Part of a small language model's weights.
Architecture: rotary positions, no biases in attention or MLP, normalized queries and keys, attention and MLP in parallel, capped logits.
Training: 471M tokens, 7183 steps.
Each number is 500 + 25 x the weight over its row's rms, rounded and kept within 0 to 999. Layers, rows and columns count from 0. Numbers have three digits each. The size before them is the row's rms in percent of the matrix's.

# up: layer 4 MLP up, 576x224, rms 0.139, rows 438-472, columns 56-111
# down: layer 4 MLP down (transposed), 576x224, rms 0.108, rows 438-472, columns 56-111
# gate: layer 4 MLP gate, 576x224, rms 0.121, rows 439-473, columns 56-111
up438 098:512490520485513461484514446500490528481503501473502517559519545515498506527552518474488485520492520463520498504464470499518491533483482506510484527516478483470505467499
down438 098:513542538485509508505527527482516514533498475520522497503490502502479479479505500495517452494489500505538495532449533456550517485504494501501511527513521476491474508498
gate439 081:481521500521484459505523524486498447501469499491468480559474496452517485490477556502441536522477483515510502513566511495477528504493495456535528493494494477510502480540
up439 107:483523470463465508473539531490448514505482519480531466505521544491548468474484465469492445520494513511500518492487484489497478525487498510479487502519487479519476513519
down439 103:496485497512487494497473530523461460534524493453485509508505473491522489527493443461522457477477546505520518499489509523567443481519511516497462479525508520447513543510
gate440 113:494525504525516480492461537475464507491523525496483531486499540464543492533480493531477497527519507520496503464521487478483511502540498520513509463522484439501506485510
up440 096:547512450462497539501543473527543544490498501531468484489467482485490528483519497499462504483480467458512548476528498512510501476453517453545558514446514531495491513508
down440 099:482509475487493551508493521502480540481497532461499479515479484545510512502466469515496487482492485525504505508445501533499500512520498518500496458524489471505496501492
gate441 108:505495486464502472445496484486474538516467524492494528542480530491519526567483513515461474530505486513512509484515487510500479498528474503490518534515460473488504518498
up441 105:541527475496539476451527494500467445463474533527527544486501508464512478470475517546478494524489524504491463503525499467531477488482469507527531490512480503523476493503
down441 105:490478488490492453498517516489525506531502493505511468513500555466497506495493471492489534516500537492501468486537503523471475525517482535515476507538510487497512490542
gate442 098:481494464501525514472478474472491462417499478496499514520530495505494497511528484535492472534501496534525503508527498503543516500494505498521484496524484471532491498510
up442 082:514567490449498518498520515472470470478528494509475529544501455514490496531517489525464492482486508511492475536525467577532511479514487496505509488498497461473476489503
down442 088:492502526473531494493507522530527497482476501530503507496509488505494483506490524512530508442463454520486492510483565489507498501517426445500499476490517483500531497518
gate443 107:482505507527546466471497518524493503500476505500532463505516486453560508524513537525488518501500464499494462510520508461498487482482513515484450527498508483490496513497
up443 096:506524524460460505518500488519481504532499503516516446549484501540505542519513492515511510502504502523584478507496517478494519476485485514489503496519506468451511495531
down443 096:531543522472476499514508511472501530473522494483505516513470454502518508475488486501584477460520466532487517471497490476466469469461531536502464435474428488479525462478
gate444 104:474528477467483476476472494496491528493495487509534503520497549501521516543454537510482490545492498514527505478526522496469515509532528541500519490508460467513482498545
up444 087:477519491510518494488517475490463562463511445531507486473518485495499514494523480523514503486506505524501539550495511475467540533518507502499494513514495488514479509551
down444 091:467531480501498496499519504425497490512521477554487523440515519514516515542488505502495529498494508473495517471500541501492471509495499467490487513524492518506464507515
gate445 108:496512512560489482506525520479494536517508534530512539459530544454511522483489455516477498505518476499511504516522510466487506523480470493492483514496463424492520487491
up445 097:494551481527510493492512488477507472453510516493536488512486488568498482531509494492482467488484493513487515498515473507523508505526512487515479462560487533526488524473
down445 099:501486435509520473493526508476502469508513482494484474512497514539516468490512502502484493471474479539491479546505498528487480523497538479502522477481442481499533533463
gate446 099:506501465532488466487488516454492472517520469499477466509508537514508541536478528512475524493517464495527507482557477469531503475495548508498513472487481426504514484514
up446 105:499522496509531493483468528547529497467493491515501502468484516520515552462483538550487500513478526486439512512523525467500496519510491475490510535520485516486484452502
down446 102:502486508541518498509503482496540525522502504502530491492475444510528484476459491500502547487477527467527480509524498492489531479540508520477535527484517531455541539514
gate447 068:497508510559510482508521473449478498535459439505452507470506489503475500539450480525509507488517508476500484451485511463482507525470477485523551511495502469503463516500
up447 098:484519545559501519499525455523503531489498478472508503503465491486453488515477509473512554491495474461533476480506475463526530487462475475525435550481464473487519490516
down447 098:487507536514491554501537446517517485516483483517462508475444488529458485529518507459540517436509505508514494497462459449548506496484462482512467493476492503493528453495
gate448 103:454555499483504481504483538484502480471467475537531540535499545480513528534474486497511494495475489504506535463517500482474496518503486504487455477480523479506530497513
up448 083:426505488486499450502444504526503496484471499479523530468489539462483525519489461478495503487467496493532488519517490481457464518477511504521482510510518502523493499515
down448 085:499496486498522521525533503514510509509507483507507420466474454452473512453530502488528516508557477470483479486471469504475498490501487508542522468550489504493437500463
gate449 095:535479502508514477529549513482439514524477475502520501480532490483520476494454530521519496524502492467469513490510519465471495516517532504519499455460474475492490507477
up449 085:504486544481505519535469474510546537486522506550498521493476539520506533492573500510507450521511465551491506510515486482537499504464527496481517510507513515516482466520
down449 084:479535458538497482524523506477474471478507530529539474520532488484499509534493493569461520485501504551515500481494471492484517462518493545505488529522517520535510511498
gate450 094:537506501498511486456517455469492483499461490540470506494530517505497526561483515555498480504497518485457484490549525466507542518531522517468493490505498482476529482504
up450 082:520541523490494512496477494517527530509543514494516519547473503498485483504522469514496521518503477505521523527470466500519445501481512472527545530510527494508473474472
down450 083:491528499483465485505435484492490508506536507509521487561518497438524478536454522522528469542514543509474507509527516473473492499518515510485504519548482457501474493471
gate451 111:481551477496498480475473495484494483471503471499478523489460491503501514552472533506468496495534485512503455498523528491520488497525479518535524470491474482511488514552
up451 095:514508496526544496504493512542504460478472505517500528527510522525509492521492485522501512469524551477460447499476498474501485530505512520474495478517505505507516520547
down451 097:523473489497503518535505490443494525464481491490536489520500522480507446501495489482517450521545499461464494577460503502494507533512469466475504478507540492524512489500
gate452 100:490456513546537502493524521489510510493501535475492507497506518503538508508464487498456518469549472494473493464560513491499526498481517480537489510491531446497514473514
up452 100:522478534495476492503479483469503473526508515465536514505532488502543575515476488459475512477482492486526498527488490517545496541548489514505480518507514487474531503504
down452 100:519496504468471508486491500490497500505481537512540479495505533498499515510475506514460457505517486488503526480495476530511469493488437506547460532522511489510472487506
gate453 095:494526462523485503494525488508482446495429511475471535486500531513494488499458529495451506524504498508549497492497524498524478529494548537510523490516517469525483466506
up453 092:567533543502561524492514456469484539506526514454478496499486450490520460490493488493534499485510487508484470492483426536469534485510497504484500482515502531484492462460
down453 088:491558521535504502473502484466488497514488462427470500479503489552515501524487503497533514446518497479462534484487493499507504531486476512485534487521485471500501472527
gate454 096:523516507511500479479499490491487510480511500523507510487495510467522525504506513549481490502509489492504492539540500526467534483466521488511535508505477478464499486530
up454 098:462499460499506532499454508496520491499500532519507543485481493529475482469509518480515537485464478525476520486457514548544539497521503493499492491473470502529507485512
down454 098:469492457479491457512463522537492465480472487491501539541516532448541498505518526515488461496465415496518498547518452493535489494481503535522519496526504522526545523539
gate455 103:484507492561483508485514527496503520511471499466498489498540470464524535520472511500500538479514513463502485516507533455538510516530539491528529511511470507481512509521
up455 094:510488505521461486527498505545509467515463553512495493464529483475524461526555566500555478493547489519484484484496451530459487494512536494514477487466526493550498501475
down455 095:511485516516525482496515477494490524517498506480536530532508477505478496502493504493507574504454472473493497517500543485484498474509542474511509490509484490512529493489
gate456 103:532540484455481494480503484448485515518508491515484498516495502519508495555510559493472475503517465518489486510539496516512520510513465485517467515508494493517509551474
up456 091:526551521496535522506544465472533563480483464494483550528555484471497483515513490485502493497475510495459500513457475529468483502493480508554489504508519562484517485493
down456 093:467464512509494504523487536498486475536511479487484477496513496557469490471515488480514493484510486538497486462513504524455448527508522507482532496507483463500512511516
gate457 099:467506503522488508468470499452465544508504523505478522485508497516524496500445508519461545515505474494492482488520519485517531481485518498523473469472514482526516523542
up457 098:526501521519520473483505547499500501491514497524461494531526469487480482489523504463526511502446493505511501532499529563510513514489488493520488498489504508511466482476
down457 100:494459472535546483484523501504467458488496473501468524502524486479526490506508483464541470497515489478531500512522464482487493533499483459503483503485481503519511527500
gate458 114:469502489469516464497481508476470492510514510516510512542466550455542543534501509506468472491507514502503500526509469492541512509535514482478504520477501465515507486476
up458 106:576497495473481488543492490482519481489475477530505486526524474489484484517557486508518574504475473505464480492493481531564526505524467499478506518463502503509482444473
down458 107:479488467489469475469464466498446510496519434445519515477481547530528505479534494469477494498469536536519457490489505476492482482491501474515490484492521463495472467468
gate459 101:513513533552480479513490514477531500511479501509498532501533514471558502532493539526453546504529486456473471507545509467457507482537479476517482484487534501513505497517
up459 081:517489518475531476481522496522499485515524516487494503497501538527467500510487494483524487519470496549508495485427520527571456529481485514481500511515484502521505478480
down459 084:523484462532553490517447470485547543478539528498516504541506484491465523521487496512524511528505490488460496496533476443504475493493519503488486508457528470478512530479
gate460 099:556506501535534553493481507466486500468484500479484500463480502464503459488490492499441543492497471463511500493557518516482508476545500486506484471451526504497514473490
up460 077:480455474445477516497479489542477475508513505512527526544494475520503517521553496514562443495495520556499455489490499501542461494479506506506534539526464463504539508510
down460 082:516505458510474541493511494515527515471506472512494480503490533479499534457515489506468530472521472478518518502533510517465537529496512524474491505458505485513490507489
gate461 104:464523488475466485473481483484461503499489468513504537488477521530513513582522519502471483471529454523480515501551501481530522542525497502483495465450458440489515503547
up461 090:506483509509515484543494473508514486509537467518494524493525425486505497466474495507481483510468543493513497507515490482452510470473485493510482510526465521519513514481
down461 091:473482515517514493508515529508488528468500501478464549541496512463483424504491509487482491520493464497473498508514520484504484525518502531524482510500521508511514467497
gate462 106:479508487538517495520514502507486510513507510512501508501512453471512481516497480552442505491500523475510442495496498469500501485500504534519514495504511449508501506491
up462 098:513506526511538497534505487495519476543513486525499501536545466488521434518527501518498514486512498517498478548455460491496492525482493527477519491506520526553518484505
down462 096:484475517530510518486533524492498530503496480495508446479500463480490540477534514494532510514520481503526534537517492497505491462485503461537487505528511482517499477511
gate463 083:515492502537510488497513506518478498512463469515504499491532493463484529522470482529485526487482483527488488472524532473537499498512531472524492461496498468485499474499
up463 108:456518476519531481495510535481484529506497497547566517534512535480502479508519494487507466504540535464523486487520539490446514525490505519527521521486491438489516477502
down463 095:497452497480516539537492486514525477508514523501479477515499510552506514482521518463534499499486500458487516519475454528474514481467481519475504520456542529502487502500
gate464 103:520532526521496530509534513494429488479482473496504480470541511531481472513534521518503484471488484483484459486517498497510512520502541530500520491507475495491498488472
up464 085:440479511482520451481481502505547503500508511490489519543481479480505538507462444482496518499510535507503494495491540460514484507487525466509467489495529509477496573536
down464 087:504495503498469522505527515503465490519500494529536502445504544498519520496497427491504493487512497461493532504530467474465500485489538517449565487548474471511510465535
gate465 084:452536502510495504490496477500474491499477523524495540494512457475461462525474507508455512446502491484509532477521548476485505528510499522524482485470487460531494474446
up465 103:517464502518524556472489488502493512488506569509440472474444495462493509520553543503524532489505461482470506457504481488533472499503485516466529485526518497457542520501
down465 105:517494504490502545516461511496468544485494509475498514469495450467475496553505519521508503516529432546502462456448482476476482504492528520467514501478538477492522466502
gate466 097:471528475516490481468504521504462513500487507465458524523519509517493478521525510473437541484475498455512509529540557456477527485529487529489496516478463452508516495540
up466 099:494467494505481498466487541454474502469479494503502540506457524531504505494497518523505488450509497497521498499482539503510508510474512483488505537517514477460520498493
down466 099:513486466493539496531470535459482478460442471486513508479535500489470507496514534524520452532507452520527487497510466508529530436444530475496527546485488508480501490489
gate467 086:493531460513504476517514507476483523488475525485485493526483530486544452520535511450457479509465408495512472509513515486485475519513495456516518506462485474484486484528
up467 106:512531518457503550501502490528500456484494491514492474492496479498477537503489480476520524497511489467506536511490468528552493518508528470538459507502473561496501490513
down467 104:475529458476492515475510472474507495484454465492492474501487504479520505541513507517496494504521488498469568506508448490518508576512518456542481524507503534472471489515
gate468 106:540467514502501469507539460513469480510481519487513515493535488488560516484475550517484526489506519518472483482497579516491518530507505522523540480477504456493488525531
up468 106:484526487499456452485508442515515497511515521538467528489505518488581475492500471521493522483509531440485510452486492545533489544511505474509497505467493466511469513502
down468 105:486509479473519498512524545497472506559505492491492506494454514505471517456511507531531566498465445486514472464462473488501474489493515481506486519503485484534490510471
gate469 106:503542505498472498504518489498456536524483504474464493527507519491488530526500512481501470498484478495487448543568494472513498447513504461509522484534489460494520482498
up469 111:476482498500539495512515500522506519448487510510524482492488507498518489504523489544523511539506468532511528487464477503511490513486533596485518498520536518520525520506
down469 104:476544489524541489487479470480487474484516494473493481509535490508547511525432512508497512482482517502510507510492463565455473491500582472498508509484518536519519491487
gate470 102:497512490515520489484493535512492516483435513490478513499476522447506532508459508510460461534556494470516510517577494469485498502504515488515485484500490470472502501463
up470 108:493483483520537519518525529538494495479501508517483469506507439482485484462510494513494456489494516489475506533552466497468536485489486465487508501490512509481469496500
down470 106:485430495511480529481458493524499481480520479499450522536507521506510491508488476529507477514510506518463517490513503511525530441539513516489496486517490543455501490479
gate471 107:498491516520520462468515508504469498498494501502474515514489570512534518502453544498478508493531502503513516519555507477509487518497532510532509475470520461497497498475
up471 095:500491463470476516426482534537529522527492505503498526475531492491472516538504504520548482495477451493522470499467488559522510493509512494464477536535499495457544503504
down471 095:464515504510506515493522477547558479528521455483472487466489477467480535562515513489501490531477506486490507452462440521514537524508481526480471517472522495487462492536
gate472 105:456526465514496506457517485523451499485520477507467480461532479463511501521496491514486506504495534488498452496527519448468522510488500440508512510491502503488519480486
up472 105:515516525525518495480512523482474486501501520514539469474507482443493476494446492531534485550499506502500484468509484494532528463489507505527515508484472456506464503475
down472 106:539513502502486461477534524495534487501503475537512485478523480513513479480461519531519502480513477547505520483460493469518501500499465479500531496502470495486545461431
gate473 082:491503499487530467503534498508466489501487482480491536511525483454549524512434542494453503537516544481527460480557546456502495487492479466485457492495470472496571496502